Weights of a small transformer language model: width 896, 715M tokens.
Each number is 500 + 50 x the weight over its row's rms, rounded and kept within 0 to 999. Layers, rows and columns count from 0. Numbers have three digits each. The size before them is the row's rms in percent of the matrix's.

# layer 5 MLP gate, 2368x896, rms 0.0213, rows 1759-1821, columns 448-671
104:597488446463477441541464483439521510475515490440449495443507660527411443469538473466577492446467496486444551503394571516437620504624498487551482532465532511469512545450537453528531545578507510473469518441479495459387484495510568506558490538440527524519484470507456506567547507544513493418554562462579511531528536530505489578540510560418567369478491546460427497443486524479476578526529472478437491471406460492558419499561540565504441525500551506520571450467460480524459612618502555575524433646539501474511585566452554453484503475463496545491590478527522582598448591462509501560501418497464533509502458493539471470427524404452464507436522412502434485533497584459500503598473
100:449530560488469571524555506571544558500546495533429588477572486511494540511492501485532417500514459478439502566482427438486506581490436570497479472435597563489488493530451581529458488476559541469556468455530576566581480516532439419441472469473603609540441495604578529386447407498482533526516474464495617556455506559452519492577522512542470505455430505515426501522508569450520524540520518489458484502414484531518455702529530438523444498351458482502545435513483494544485505525505521452526504524542517412497562447526506583457536478508436565446563489443468511443489519526486485457557498483542507553539502554537329645544506507586506487509472469489422497564495509474501538513477
097:453439535548494444569501550445413542484619527542475421508505427492523443477488537533530466485495538523449481557386511519471501527451524593435482519450521535366450502537463485526460516581523513545467585472443545490454527480506501459563546523564524431435566497492591488562462452505578476496506478633460508412497531517494445537521487479437513421558507321409528547560431496460581584486486465533566421514513473438525402469599455498494539445459493507470508385502490520393559519599488424550562531525557491469491516506481501454526513479456540535498464471477534472509597530516425494563484535511485537454485517558551460480501574468465403573488539535508530609451488478526523487549506
098:570506495455605418485533442487485488562562385493514552527508490512462454410524454456544513557454595488490474536536474456440485432468493534550516493469510455502497510461480508552502491478512464547413493547537533459519582492498465453520566437584530512480458460481523498561521461447451430463507536513514469468520529408465536457493435500544523508581480564437473579575526577489552533454520463558583531462489480459497418533554464467446485562451524682561489417459525492522532542452617500478496494539535511463469506628506417433499541587526594472420486502559524453368449476501489568493605545507542510571539400584469541520458474551446415457500461469479509493469470519464516476566548
104:478485550478510481439507477479455566422580494467524561468459433467456527556503502560530506437513505460462428564443495396554622462421547521521467491407376474578541484458470544490510514489510477401567520496368502565414530561332489516454492509473544469491520452450542533456439468397417506411522514456456432437403547467534484481508485494525491519475540570539449596503436472473575469455457582568482463553448457479493513534468503426477407585430549526542587580525462530617442524503473444450518550460534526569545525550518403564394558494493546496553541520421524526513570467470543466467469550459523495472503456447446507534475426524521594500505462417460447567547500515479452485566488
099:527455444505455507555500512450431470415602558476448498494455422497561520553466486505489475421447507456523508532590495505392522495513504590588469531515386444546454460456511491537530462530498411516493513550453484548330514527527575497547510442518502503515510526455491535504483466582447622502522500517509447485380469408502464551442532583535419490517494433525411546496488363484584520430482453654534502502410502496464440474527509536511473578563520503569418478559493534573514512487538496527490553458544504556375567536365523536496539570532488540474463513477482489454581509500609506585538508573504510521518543531499429574519562446519436444580537478448440460558493565429480478498515
104:503482390471573570479513583425465467591502518502515585474533544651550495479520485462409448501540514487455608465458463513479455485521543496479447528564468465462510449487492509435462538554496527551493496535539571476535489517367512470518460546556550512477478547512476590420495489543484402551506537456489471416497505561509512461517526487475444512529524427473520522504579596515395510547394404474484496524538512492522543534540472420586508424461441516593552504538498575394461437464428449483519446513514477393483508535375540522347513449581543551396475488472648550429506495514583484502508493491571533519378494513521553509406548503527480477529567421403462600498421497463561507465406
108:461565477503502529480498527490455554612593440562545484460440454519538416501501429574565564517477510473489542411393498556426539476585454475511532549533536498468514586416524532489490408472545459537526523513521528436519563542482504542470488546517522505534552543468501450437488588444490518496482526479544582426449541470410516393517564473458485582501412431508607602570514437533655580640419503454584527492487467498540611446468415446535552503504537472572527455516530587544465456496483485459582543447472484486498554461573469442553583537550478442538509609519508575537446487472477536448542402516457567624431469443497464487474473490504641510526576427495526560433606448411534530527500
100:519496480583488527453477551508487489483545471558524559484471517556517433559555488534572551466525520549481436552569489435432503471468549471491513489388492582424514482566479512431507545464547548586569510456481502567432554529441512483386427581561538474466456526443519564438578380549528527570478508487560469408552539603514546495549587479521518454577511501548520548395492475598439534462486441536421542461505516517456513489540466538483439512485553495481522462541651476484457487496497445525490449465497481483537590544538474455490543513493495575581505496465467549374456531501499470479479473505654469583411489557496481445561599490513590407523517557470495563480460428523487503451577
104:488524492552536504527490447497451533487509529527488562458549479490543493489536423601508441427449560423454523476551478449443413433432621554493535476560497550643556502568530483506490510598448563596481447489469567486569504393521524429489575518493570487551541499555518504423404507461411587546515444566460447457454580510460479423490502495538469515511443477558510622560495443497552425483498515523540459507606486456492470532478477443503409547467473519432565570536535545462509306496451508505551437408506522445504471507458456515399617479521482512525590490534563547477461558455455483427496506481502506568497519492551485558432476533475479437478539535481509483453427494465486588469542
098:527442566517471536497521478443440469496468469547616564433575558476500537499447518567490479481527435472452594510601543452434516444492486519575543526366526419481528523505541470515471455438468462532525587510410505581475494572478413480465615541445484506524508540477468493552486531446482442548457456607485591380408555517477513495520516514524429429541381434537505445537485539530542602476608553498492409552541491532418438558506438507394523421506517469560454525481511526523522536512461559574531485500493483479554534411578482524541492503549442497467527510458446529478586471466487499480533462464438475478474553363478538636594578534538463574386499447400517524495518470465446523496492
097:488448539446525472553516491468431502396539478494560440519492538568554507498449496555541474510480448412470533497436580535486512487486503503436489569579547535441506459528511501456507474484548418509542430481553528434519513412477527474587527483479457409524562462502479564588451541626519453464524552475628433571536394496502524514496572492479476467416498498553482564435625599549477507519473556546532490452563544478482445481516524544596460534506568441542570469504433490503483487526459485511546528433478397429453529545510435514512444529542509435519506539596489472446539535491434506576507518575523448541415582537566513446622509442511519455563575450535522479553430557500555432432540
099:514553547514535583509512388572474375526507540505509535575390487521536507518433547529555539570525581500491440616485552436489513491532448457582541479466475555435524519447458469541465592380450502437501495411516536504533505550441483482524496518541579546488396525506565544524555465461426551405529485473580563563455544451571419440555456448573563497529476559474571485568538532472555425554592525579492561427483493506531507511538386524507574516450487505483420539374432504599442523544504488425521499501477465531418474513469542539403529509513460436466606571581490486456557430418534572588537455549370503579560482462567485571523540493571545473451537571559500488501492441454426567469486
106:519485518446475516476519550491523454502519521519576455442499634454508474474478437461460515466556460586372621496462530555377596487458542456466485528481550430442517497439455476503537499438477467459467633392426418533549498515528541484432492544562460506555467530499532516535598396408613490455571579526583498525482517439463415573477476442456484497575536476453500492490539479525524558497653580445494440493468515557487446531522516555474469537557494487437564458513484481477518527506517369558495523511531523383499505542465491450493474559511476522447534478433458517475544415561564482510498505500475576557447482501496550566579447491526448408514537518391558567569496471525470543483491
096:524451410508536466505494570568490390508532530490484474495495464472560528545451481542467446520470433533559472515493423503474536445451528482536494562523506526574543459429472532420515473461493542467607497619446521476593522485491482456528499527508458473487568514516464506480461489520430559495434499532485509426485530443488488432512507440603473413378495571524511522455491512467519578548528394512399581394424470512528464584556528496541527518439504510551516515366464495522440475448503484591541509423525544418520552554482604569557514558516479430515475511527486497504504470640497434414687488453508550512558457452513442522549432533518547403507424517514472524464459483505471468527482
103:548569495485537495427581493539514523562502432562564509483511475450488472491573461471437464517505544513474389531446480501433490563471522526458482524565527496520590451479575444502525446451591509535521500520600561490496480408448483557544444595483620463526528481420550466531575571558443578435501519548489473499479429419476446417488462480501459465468442542503582473435362581490448597459490428535536506483571494499494522488569395528459471581428609461401472453529536407535473654474607509591488418507515456353449500529447551524524498462509444465562472522616494484605361503494550396514528524488516524575514508569472496506474597508505495497446434475456572499473504624484485486635461
099:553525463481626519487439487494552481488485565447489448507505521557491461485491594443442605479432496528506580505588537508554557371536483573438538548515465550459550476535421623433469478496554521581598469502507555498420463482519534559545553525476500448513598526533479451533571483462515539532505514440389506473540504606459490572525475500472546502516598493515490540462394373467518527525475478605472552559507475571469486489585528591565407421384637514540436509555434517515518455470500453561358474433550466550501489463569509543497572545505536607511540528392452531404599544493556460534527477483584613527497566495489403503505472588508598456509493472515517468552521585499483512440511
107:553583541457506464589456519467430459484512435523447516485431504529645511541559351505478477474479524455530535538453553520528521498502520536487457501525572540451539569554453539508402488594443517524489598498617527499358467416478457473539498507538468558533538575377509472486460549570454490553548535554457418413581613525520466496398479561453357435558442551439400655485532508464432435496364491526510456465514555386537441482410530511482504480400502547497397476492476519504486468463504481530436546539497529533499550461469452524531461555503563516472494479575465605561413542541502477453518427420642521442489489618595417525508420469468608488435598514590504452453514485506643555509424
104:505554507468581481634500489454440499546495593539528469492514480488507409533440518489479554544483422484475456456416566540498514408522535413540449558576478554432546472437481470419467515505561485489496480531551495490475536396455466525547518501547517385418513469547585397500538565606475400471434434545524470489471462591451456494533538557545471562487566519520496448552493577549461489533509523417543510597577546565578605499580489456491491449524576485538483556463415581475459536429505486517405525551528494476459454515446533482499528445522453394554530515505519519481402523605470628554454601461470534412444504557532545536507451457468516545520525479505501598541485490458463408498506
101:466491536512512540510563473439479433544518497531431573538546486531476430478512520522471460495532444473481461541463568514543511474521478526485447477432528494494493554475447577524529420465589517463556501500525428531523511518502437424469519570486507426460507383528500497420598499500473548436531468561543532561498466491433522540524467532526486401524431486503508502470469584458491450494571507411528461558480455559512447430516375469423525493432591539535588529396564496574486590522513450475456502510540479524406527486436490489479471420601463416493476516627513494537546424448518498530557524436433563489502466495578568498537588546484512461503490510501542546515558524468358566577512
100:444423486548520554573558510473526467488483425581524452566531463591490502607510441493536494466496432495522486470491490577452486439494474491486540497502479540514588500504509589481563587453437422434434493481546580472428532495457503500535451456460557558533485463438526448495498476478511517453493559385509531450499434433508431463436499494460484612573469515536395439540496546482466548481468536443588544532531516529484454516477509530526485499528428472504474535427449556431484596502463501567465537508469525461609498572457360460396463544575539546451490524540481451554565441517512407633422510468429509572501569463566561580467468476530473447459468441520530530531495483463525527494392
101:537596566505543624555536433527541459452519534472430499577491506532424489453484466561405591505489538523546480526437464446511538408538520538467571547514535520448575576576439465467434466560517447525527581517494427448448542540454486448500455556505493432495490546486473550527430480536561574483602497630593411496497526500444475512471466547489542468475520576517449453486492568526399606501517524486544481521490448544549458506531479460576408505519508571346511510516498522601483508438453448495478542508517469539517504501472488466470394512501467525540468492563567604544493404514460464525489458557523500473619582555602428343528510420509383403561490469475487504504513489541526490538434
096:628494563527554461522493485468454550584563459538584451434530518538466422471492501463560482492515511489536507483518503487401488591403493564464515571537380475531594486394421479468476459556530480399561479443563460529477569502469556465521474509547506504539478478506513414480581432395442437498493458520511526559499506513418455457568572534443474505498537452443496548503462500592536585514437482494442423645517464543431558503420510458482488627448553460503473596538467553464542504429471491526526578593455593522485483527475464531496503533609492479533531552459560499418487581535582477524438465475519590524441473509463481533428541454483496442536502468421383553517492507468572509463563
100:471544530524572521468555428557490449494575501569532562474527501530483528493437404437487462506435510496522517526493442507534459535487565408484503542501553534487563518477534514538509522488542454501589351547593556554522544452410477504528473470641572514512463560525454505493544562480595483469476658482494491449440492497411507583523514585480525520511515569473497650574464444433576471489458438516524543510470456511579440530559461547613496512387509550485500474579530472491530501485552504479467501492557446503551455516451478518475527551540479455575481454516505526494539611579649500499466379543497500541509549546448505376512464463472618484437515459455427555475538477515502454654471
099:485560494454540522525575532482457485545414604518528591422532531503451565591391470474543480434458557547500470544437506540488584555584350448474438523447587443534438472487506544472514486517497533578553532489397551469450526621458544461455543598481472470389580498460479440508549404577558442413574540583552460554432516447525488485470490579538459526609472511580535562513486485431527479400560605526496569462504524429598535443489515588593535537504600430456460503448420528536542528528460490523483431549438507473544491508466475478498558556474542571517480454439541528475456520454427535463558552500496603545432470446387511514532555457472490478510534511398508471484567539463449463535474
098:508501464504598473482451473545451438542547381553465467533531447555484488422499458488582564481483516427514413546503513486505513485498466547507466484483463533436484476511448477528540492687490524472436456497508544555583473511472411448607579482470514531507451503460499524507479551475473451455421494558594514491619525519497509519454561556483487502503450468581487483528522608425574514532496473462550438424594402453422515478496473478456499513565501552525428514514500569542487458427506464461494513554529526556548467528478462540478610451513507483552586518564509534540451503502455502503506556507466418568440496508560378467508565464426518515520460415511474546432422451585482547468543
099:505522538459560473529476555521517560548460565516550470516517566538606463508541503429568510477506584446514534555500557553421520486502495475483474562517506446402577501548461521468499491489547475455474492435508464481332367485562501482480541484452449431578575566553490435535580417635522445492428430472438498442443542551502483439465510567551389423482532499455535457587540480544491501551432556593443570565506506464513472553573548547481459587444568523425533523544420495513484498567513504508489444542590521432476446542579574503492524502423465537539424460449497495553454471528527479486541483504574518526523529579476402537473466469448525560429566552414522547484436534455535572515504
097:404489598595653376509549466410485421576568535493523492599484404436546497479545489501528524445514522500590478480465469366472466455506554456516483592454577435449552547531424518549425465468497467520477489532457503514505539421481417576541533518554463492444520446466587511481556485586441528401520536482457528519484372466378444464438564535497472405473453485534494454523582481460484493480459489485527505571486496505445523479521481445455585482466600494501513502486586541536534495556513571612437424425522553512470513519526472460540473449504494551509531486428417570458543524541485423459501480515473553511558533493581475480489453509465521428680509575515513486431487487555486562502527
101:475550489672383512560468401552468519539527494506482543470596493500524457522505514506463390419464458568522430576420457484593543456550496549557452485461546462524467421506472501489476497436516468472547610392445531547498503593443468513467429499517554408506552490484534468481480497460477593437451526488553601407489504485456425603558563510510549476508408482476574521481460491453462438456567539528478521514437464511484429522538410499510517440458459538550496550463458514517522515525483472448578491398478489585500487431581536445453593513535453532522553539516507492565463466405570424488609446589542492492426441514531581407528387512461570527387490494556500534478464453425467444467481
098:520599497388472507541517556492437397498497526526532418528503505519513502400515514518452559526525451445478520580473506502536448437567510505443496468450452550453431457437517493506482504517484472539579482519593505467498492478497475516547467478558490491568448453479537587506574508566454448520541478501461425445538420427512502487536561615470514440529600464540418526525544508495554534502440486472582602494557552466467493470506479503521554434603518496581502518535485557519496433540478496517482569521519456449440437563448495482550491516493364487564455504551535623497490522495460585561420594497511417442480489530510464419489498512429482583490551388482518494495516425506531550501560
103:499466483651634513496545475522393510555527576519511522510474543516473528589436471439470527493472478331485479516512430473512505440604532487486458512471500450604492563578569531458456571399494410533510427507479477479543523434419576578534523611450500532469427536511555498593496515566553516482473590536505534464387555518503545510422499453500429503578542564473490460517376502484618505461413572451441530524449448500496441488465521537477437525513593484554480462530533574512498506512486437652508486468396510441485516529452507465514532603489491550483515465395488476534507544520493432494493542487506427578462616423485470521458536578461554385507486412482479563449619546527382573533445
106:445478548498473393470479570542575536536544548519548557524515388557461408444431449509463464451541525457484539475487500509543542499459566530546474492560546477492550493475511478623531450451515494562605560452425473408448509494520462487510478493503468565474528560596493497459395520515501510482479502565429472400476506500459483454472524410525490442535447499539460626461533467463514403453475434497529502597501516398522496528471491486394426477417543562589544596545430592514523349423433517576447522422482499502466448431487490574464643597441538509468459381458508492534517496468462533484523441547584575466583326507508473401523539440445519547561589546484458519453496433539500572412521
092:510522511404514443557485492529550458491632502550456427551574489469369570536502558492590495483533523484551502547556488423499452473500559438556452569406444540488484520539534476520510510541510514455434407509509511511520514539563423422395488465549465491455489474483519506511515544510499627426560469487448509458424513576533495550462542548476521437491575450449504524386557517477487621539508416608513529390581533488406466502532480516454494490486499505520524461515359538536484530604534521540512522571421508443452619490542451474550560454462449463520453456543453525476500542545492528467502578535504541528556447563560496527417553496487419484456559518467402442492475404500503500544415
101:450515415473491596525514519498405502504465446572584523422517533509572435483541460474464514469508550433409543499480403519464377498530536452502513500455501403552524447522534586570443539569505423521549521522564507480489539571446557513540585503572617475479510458578547552531443495492359532510425520513537545467466565510562519454386559453581506502543535535529514411574486536565502508514514492446578509566594441527449563405577554465520523483487523533532466596514523467474455487510416394563464569483483508482505439468514377515462514480530456509434535594519506611585482384456551505507464516527512481522547442477531555495501493434532534476480520473502516496489501513450501511535517
103:468468493519427553518556518557460483487431556543548374520564461487565522416538609513511522527527495574473582493552514542493470472489533590474457506555470473443511460546451516486608518450489456500373605426510472507593532482526553442511556475470572570472532423436515593482512353502586495475556493506458462622575592486458503501480434567420474518533557517478508509585466545472572529528602445469451389516469447513502468476535539517515459456426454520480415541516492439497549469571562425457490520563530489489435481522451439511500494495456539539467494517530493559589502498427493483582516650444475444456524566532488463434551502517548482523445503459512397515553533498488521496413476
102:502506420486464506501518566457578572588566500501476446507413484485507504513479525532560552458464545430514578483487562571403438481587589400494471478522529483531494592467544542423402544492514579482562472545521570465458506497521509477616514533465591393535471459445559518531500560488515508446477486449512511474499483426582540522528431486443578448519505549483530536465525421448504510520493453544544550540536471522556487507693534488534499574530458595515539510481479380471491452499537516546413515485447502533540452496622466539559469559517429510473476564452450490410602548524449509526536573579441495550540459564559487511474461464509478520507625445461595554546520491512524567498503
104:493522510507458417560483519515408471542539578518563436479439541488645462545499459521476546531461534547555635499481576520419510463515493597538512470512489506470522528493472489516519587523439529574497498442525493485514471488462591485441553528522499545506585527550507469448470440494506456509628492518426467511622500553491506407530497435406416561512576470501465527527565561477476449540432502536502431458484536432484508448528525554511531516456472496615483430478560457475473460449532550443482530596525441480516526544460509417491438487440538513486402540588536592485481565539519475452560550407520462471492509511472543540516475512466502561595535406506516523433456517435521560405521
102:594494441472614489476574576549540535485477407496467506447543512537528569539509518552516467458486523480516467494436577472493478501558598507476405536463550481582521511535514601471553538485467603566552551476501481521461519456555482485518535505527411496526450567407418468559504460559466583550448413557588546508488568487505460545487449544502586441454514452567424404545466583475495600483575546497512516439499473499507495487458478551543541481480586513473496556561397511538447578498563494474471449507437389528466487535523454475454493454463514514456521482467525390488480480462463428574538470493347581545595554375528568526529433466552468498474529450511439477515550568491501484502516
098:485521528429443470476458408495564414581568524487525525505443555572496579586559460449533487526520576476503452530439559442509510528483537549525455483591485494428509520481475482476528519544470488496574505483499521477414471522536531492448512457453509572495520532492602520456516485450488453471419541496436420451505468528478503515495540498488490499498545541516402523457504434436571501524442508529549558511455578421408542580449480483484466502490565526490487535592438636551426436401479430529517472538584432547453549494392532504482499602522549535575511447472525548420494524519530465494497449536561407482540546455449413465492530463436408516608532476464445428507437563485548579477475
096:601501514555525522457518604546483475512512438488501482492432512460451446535517571477596500481507493601506632597576559514469526450472438475554497466541478528476515424564551490592434474489476438557577550561398496621561550480546564466522462400461391470529548541504458508470456374474472415564543509545502525505474546545526475514526496551405468500545407443542390580462381409564501501486459438554480546499550552444534514524446499578399487437532445533428483475488486487493431532594531444541493543563566547503470546438549507539484549460521511533501504458520453617461466572414544509453513548522467494518544571557559473418428515440460472456586442496490380553498465474462479466493578
100:494495463561546597546508447548534498442527491541513454454525368492468526450562453474446533562434449619474362443401530454496458466491478495406474474531507502477528440365507511445555465468471415553412519413406527501533498606522450480540503441507456524415436503508458595468391436465500475449473476526543549537543592477535494561503425578517566545582449463521441518480549540554495484403518457466483550413483532511508452488443500529471511459432460534424440442541555539424480370576497469487517461525517446516463524515543497454539493474523587528494520556497547598500474426521458422442441531483479421560429434542556493530392412492540512587474453432493543455533463514458432440466545
103:558525442508528476418482508480484438526582487467497526435501469480521484466432461553527464458426488447530581539439473457448470434550536532446472515401535434500552546484535511446416462444602579514529560537408514477499489557436572454483543547548571437409494508515508443493546425493422439514498582577479509526447524460455513522575486463539474500437552569526542511568433467501540461426505484440495467519544521537493526531444443422572571453531482575536479501446526561542488518454555436545604482511488472424489462427423512519509470633482562521488492469456553464492483539488441435472557510525508652446539479573612503524515576530465487420508604444447495520469464494537403511510538
100:445418520432552524561523471430582514496607479557551543536398504540487532491559434612579487488506491524534463480436608472482477460467459564401502443461523488525609463553390509517566531467458494505430560505561500590510556585530550477538462521490377490524546506582527543570470566447463475491521443423524553514533534448428485584508532384475550599368418498465446513387560497455460529470516470483421474524501435383500505441510398538487472468485469530526451508515447413464588482443553442522585528502466545619509580495520490513428528557561463475479497506556428551527536528482547546431522515510458499522576473589576492520505464473464498462493571515530452469510491442444467491467495
098:571584440490466491497524463490536525557487487493619509515469509534462552514516439558567541492505549541552411517476482449455493526423535477495527564493521494492478548534470431439545523475546500549564504430510463435448587540466505538541547452532454649444457546456527481549574457524554469438463550445526486473500464600508509475462476546454585382528482600449664469578545482486587470467646540492531510477497498385495533460487405534467516532522582495520483504463552452507534478532556574559527407487546498393532450591442448456532546444571466483512418501536540503551455466560408540503614548507590548466530442515554550570453539503504530563543542506499548529454508545572500523575504
098:472519424518467529594494455448410522541580409506529507482429370530520495522534488549456443478439460425479551582498525590430419498466546450540559527488520463451503460468445589480378541514506522512499438578419578597457485503433501495488517493576527512499500485557422480474554546467516539487540606487616523584495475410511464583460550557552551468523536465505553531523490484519584450499568397546534441557547529546495504548563457351542487490552535510470465430455561506434517458657523454453442504493508403496459533543574481572548487520506453503487481552525472405533435497459625440536584567503512524444499475467532511543536652468538528488473570530455479535560512436547494462485542
102:465526451449506517533495535542398488480497522574554548662510477489501444549552453553521579517539461470459394528387467543389409454476511474454490548520456591429439497497475489551534473486586511503548569522481481512470590523492498526553463498457539483461544444555605501477512468544471486471439575561494417551410575455517463460457538583423494536465411361507564453478436539467495500535573492507482531564480464610437376514580357427476570398444536504457479575437487410418516564466550480553487416509531466458480505522547388611484546531513550563506528473561548510517492517522546530500532504500494540528515558509491465506455487498544409438545551504493453478571490535457506521591510
096:466470481453456374514488448493449558600574526500513522581497519517543434539534485588500410512484497421491414516494491481451412541517584633418462441529523456549537519414457462501426473407530484644495477398480595494421496513564535474554571446555477458493448442425480501599462569499541568468548502520538418465535458553463425595569509456588496531527471419508441625463544511400461453462542584471407571464473490556541467500529456443588481522450542547481549496555525453484551478530600518589462528462460561530579451397483432488494453453432491482486455494402459491529505454479520402353522483478547481566531483517496456533464543471580484514564494419470465435437568417550489472526516
099:535479565474494436549439468529511530554500451468561419476564523542528488431540545453565556497436485568526546504551528509554425520543503487552463513433537518430566552581518384445482521498529527605424451470675434559540497491449445524508506496484410556497506518445505543428596440552535502486527426427515483569453448444425487378415520432487481531437521442537600442500531581469498508485416458459532491481454441586481505491553447432586474492545524603504490505387547608541552532606565478531463457476521559572523550496518532505485509534428452517566571539605548534545513532447413488514541508571519488577426532366527438492474550480496493484494526537518538522503486520528595505569556
098:479551499550566517523435494541464432492506459491408472498499477510547535548447558531468492518557504616594551466547575456547532542456460513451562498456500510500520561534499502508614510449503457497552485450454486506554506535519460512444460514536481622490513447518502679539489569446464544518588553565484510435562603402575456526504557560509473527478552504544471436489430483471512485490541459506482509483440496516476392460534500508527524475520523589538458454557411485488524502498498439527513453444394453503544481532492508602511568476480439512486500570480498477454482586564498416444430533484470547509547473547577450497475469606516416410557514532507411572466512463543553547584556
098:473522511567494548526465494510596490491526541471510514511465470500528469528537521556426527468468375487523410569497494482520391507531519508477471522500450529481464516399470502574439510490447543487499481467543494481555535571464538459532473473618539598497520550567498505541621466454526481488493554479553566584576537495417507580406553486555455595458475599442561478497471563446436534541463579475557440469461563521492572406549519448461465494533457460529459493529447493528509472412528523472602538536541510482563545471521461404529509481500467442513535456570525524502358531545530530550432518472537588530448490473536540451609509530461422486509455475555554512465486481493507500440460
099:480581508407575533481502511511438491612526531482491518516514449561452481434499477533501526461498556444479466492468503448490572530432534606452483456542482582501531509517534540459368551526495527517516583526550521521523515488528516458476506454601553694617412495501522486482446530519453445500523525506568453572513444562475463469505486511473388454524510480490497464508487534513507471520512553440505484455596434416512521575515489472423480551502533517548480543582513579484523398420489481554508523505524486433495540519487409510480553525515500475533515493492549471549520432507526526482500458546502553445547508471474535543368570432497435514495547457429474510445473485492458546522498
101:535411477464505532578507559420415525502460538497564495445482645486442569558503450571585558497416468566468449633503497615547465515394419503516543503360539481374524524487565450492483453486408484524606467575562527389430529384470468583477446503638461400497484566473532478538571436441502470525584573515536460441471538468425505504506523416521545386486524519571476506487532473359565525466410509491608519529485453530517568423506520495423530484475556521522482513477547464537540571491581497509511520519512550552474505563459437506517509513514457516544478469442550444387522540506431487467456528504602541524477487513548449384561513516442463476538529439495494480511454404517568574577534
097:482414544531481449432622466625517528510503508477492524470471452549457478478544577482477434536448523489540573525532494549555438530554507557517526557448467460419537437530445544423455444407410570507509528489530530560532556534435471559572557581514517568534560506460543515547497497473465533539547568436490488429455539522331458481502522499509361604521583520483467442496430478469557547468524610475543533529503565543527467473568538459414413586541501454546397433442426476496410514514456491539532498515465496434559612465367558523466531514507498549461493426483502443493595535500499483576579538576548563583488558521446535574522508470565459521535430432472518574458460478495495539495456
094:491451579561484509538582403613514489541534416472518399466459578436465536508545509425461502470400539524491441457510558551415597553487530463435544611522485458492566489556526494473442474532468464529499512518493479518465400463522474588433425499535523431521532488471505426528431521446404497528552551512481475508463423509446462463548547490492548504525442476510561460484484497430529525526454456610496558481457515439498529568466481594558558495578539527480472491443441502432545563551584554529507603607498532478528530361473452407462517495515378507586512485529504475438489623619492508457492471465453551526495514573571497522439541456521559457491544483504547596520433489472565514502469
096:500463440520562486469553592505536527463513520532535497542432478505483472446497531532555493517429442476555519479463497468485537394598492531504587478480460470396540470557430424436456474456489509499556537487496512602485475508429536456474553555496589554524508562459601474512489479453528464498474557476376505463545473441462459466443492465414548541515466479477612545523358491482463460569511418458516531489480514489539490526556495543616491447562420543485523525458518425485481487579480508494543463470571513507447562482522528391486509464559424565515477565536564414488487486398475522516540488392537478538562543531508406423565455492427530537529490518473523471550475465477504578448575
096:447499545552523541495544530498481483484532473461527458457557493580428611544448478530560489463427463553379491513434485584557492477493546412458517516436545454530399493524520524420480504562558462483678541503480528486441540584550497623611474513462519467509416508498485520417495515462373552520534477517554486400460480539526463476508479525498549603499576498498466461463508498485451454510502509487509430507592493546508609462512419522491491455486577515483514500480426431454556489423473534488509514494578487465490532485499528488483434561524556550542559467426497489522563456516576471512464520519501407449531497579446421546623503492516413475500487490438489522438504497511433576455549
100:538527415439527433555592526482522540537532524518566439400510429474508468479496591452486537504433437424498534388467489551446487458453425467473528553430458525470549545508604498524469532437571434503506469494554528533549510507512469412445488525547499470552484471542530514564542605453480493498486440556541516485489516543500477440605497469571551470500519456527456443479443545494629501354481516481509554497458535536458364576574456476543532532516564462539440542528514517482436549424516507424454522494518465512460496541496483547505528467552542422522552509466460504471407517543535480537469517464475420504507440456575447474475471483488453533562556533489471459557615527540498517610514
095:559518532500503462425541482471534464418493493467497608449483547545564461518557444639460452478493557488516504516454524593438468563517525468572490416477481379487535557499475539511538484561580366429458472471529508512464509620454552541465511454494542517498516556475522446443550504454472520477484577517465503497388533485487565568599480427577418535555455586500538452414544569535490584562535465639472502473510530443497514509506460522529547520508450462450561563493575522432515403565513524494502466585527505474477587527516414490430577537589438488521530523403428520545548511490586531470557495552511492400456467522435489557478517469499480579510595474550419484489586480547444538469527
105:542442528546471489384512469505498486415504539475498500628467528510633489524477418552562517484500481456512579488530517525439433522574580477567496493433426496518547511487456575503465451522459445524513494597410557434450482571574522480530457426537525484419406464446523531571394497504551524463530467472489563516496491450467463518537528547560485535513471510498541582517518450471528529500438524535470547517466417503591474556513464447476470579451417498619516522428491568400506487552478513570528548462463470471470560482523440461537463451510455418483481482473521587385583470499484576453508526493477484536470496443513387502471601507466428439503566593497473504434579449553455432554538
106:507512421547568511468521550483483589519559480503463528590427362369600446524567465437485571522455527521593478532451422522494441532511555539520462523540539537471491489522475537544461506533587530585542592456515531508427570520562411483460576425542424477454547440568535511559543483504459458486439394507490529508420492480480511532334500550449473528555480512534445512532494555529578501448477546533569426494477462476444535472431493604459568523448490445547473533542493422527406447597491460449513529566516590535505531471443470558435624478481529431514532545476511531475523477472493629465563391496504551495441458520481561454569528474571457485444543526429492513421584581528393482521509
102:605472582505651416489565507467557576526613471453595433459553493446425504560518541448449467511339547550466560574579493428496421484469597504563504550539543445471542524585456494496551536444470530388524456426546511473447426498416448544486430499540437496491488489525499516455416523470530535567460439561495497407418482434476513570451456459519414469453570483557613490544415480426505535475544539451437441546460486505448390499554537554497448511416502547509550502590458498514465506393496459511465531487455506461512589517506489437546501390496519544484547500670508465603514548509514489463531513508574585546545597464425486445495560496441540503497468526493441503502425434536514522548487
099:422486556559553629557534621515452554549443448533466488458463474455462473513574590401479396438467469366515466405514573497480504478483428424528504448485545527487522608472506574482516558490547438477665517522574427512552502445546488530550596503492461532571474510528534496513558560516405481485490609518491436485485518441565495433443500550465456494560565538489473510507485470589532520449522603540541455477497455402510544466481499472503607453408530511396541460448486547575411523552430447557537467486489496503495535508419471458436477532495470503440520517492507562547505454448427574566573512494482583445440466495391566541461555453544509592429479437407481505488519595511451448494513
103:555559465444550460564435528441410474484647554491559530471489472544440502537476376511553412455459558517479525507470532544508452508478624554492478573466550561508503510415498526484493508580505491612541499512496556450472509459466453413502461541571551466489545595528503506501398526515401415548509501561457481396546460471537478398507555510496539501527525592513522543530416509486544547513464544430502484446472519399537461498449438495482518533506583534462503430568482539496546566472566534488503517463497486414533434531482542438413590487497480512531518478459482555437466521518500551535515543435492490539520455522570426433530480434458478456525502441571496488455534502556517513508526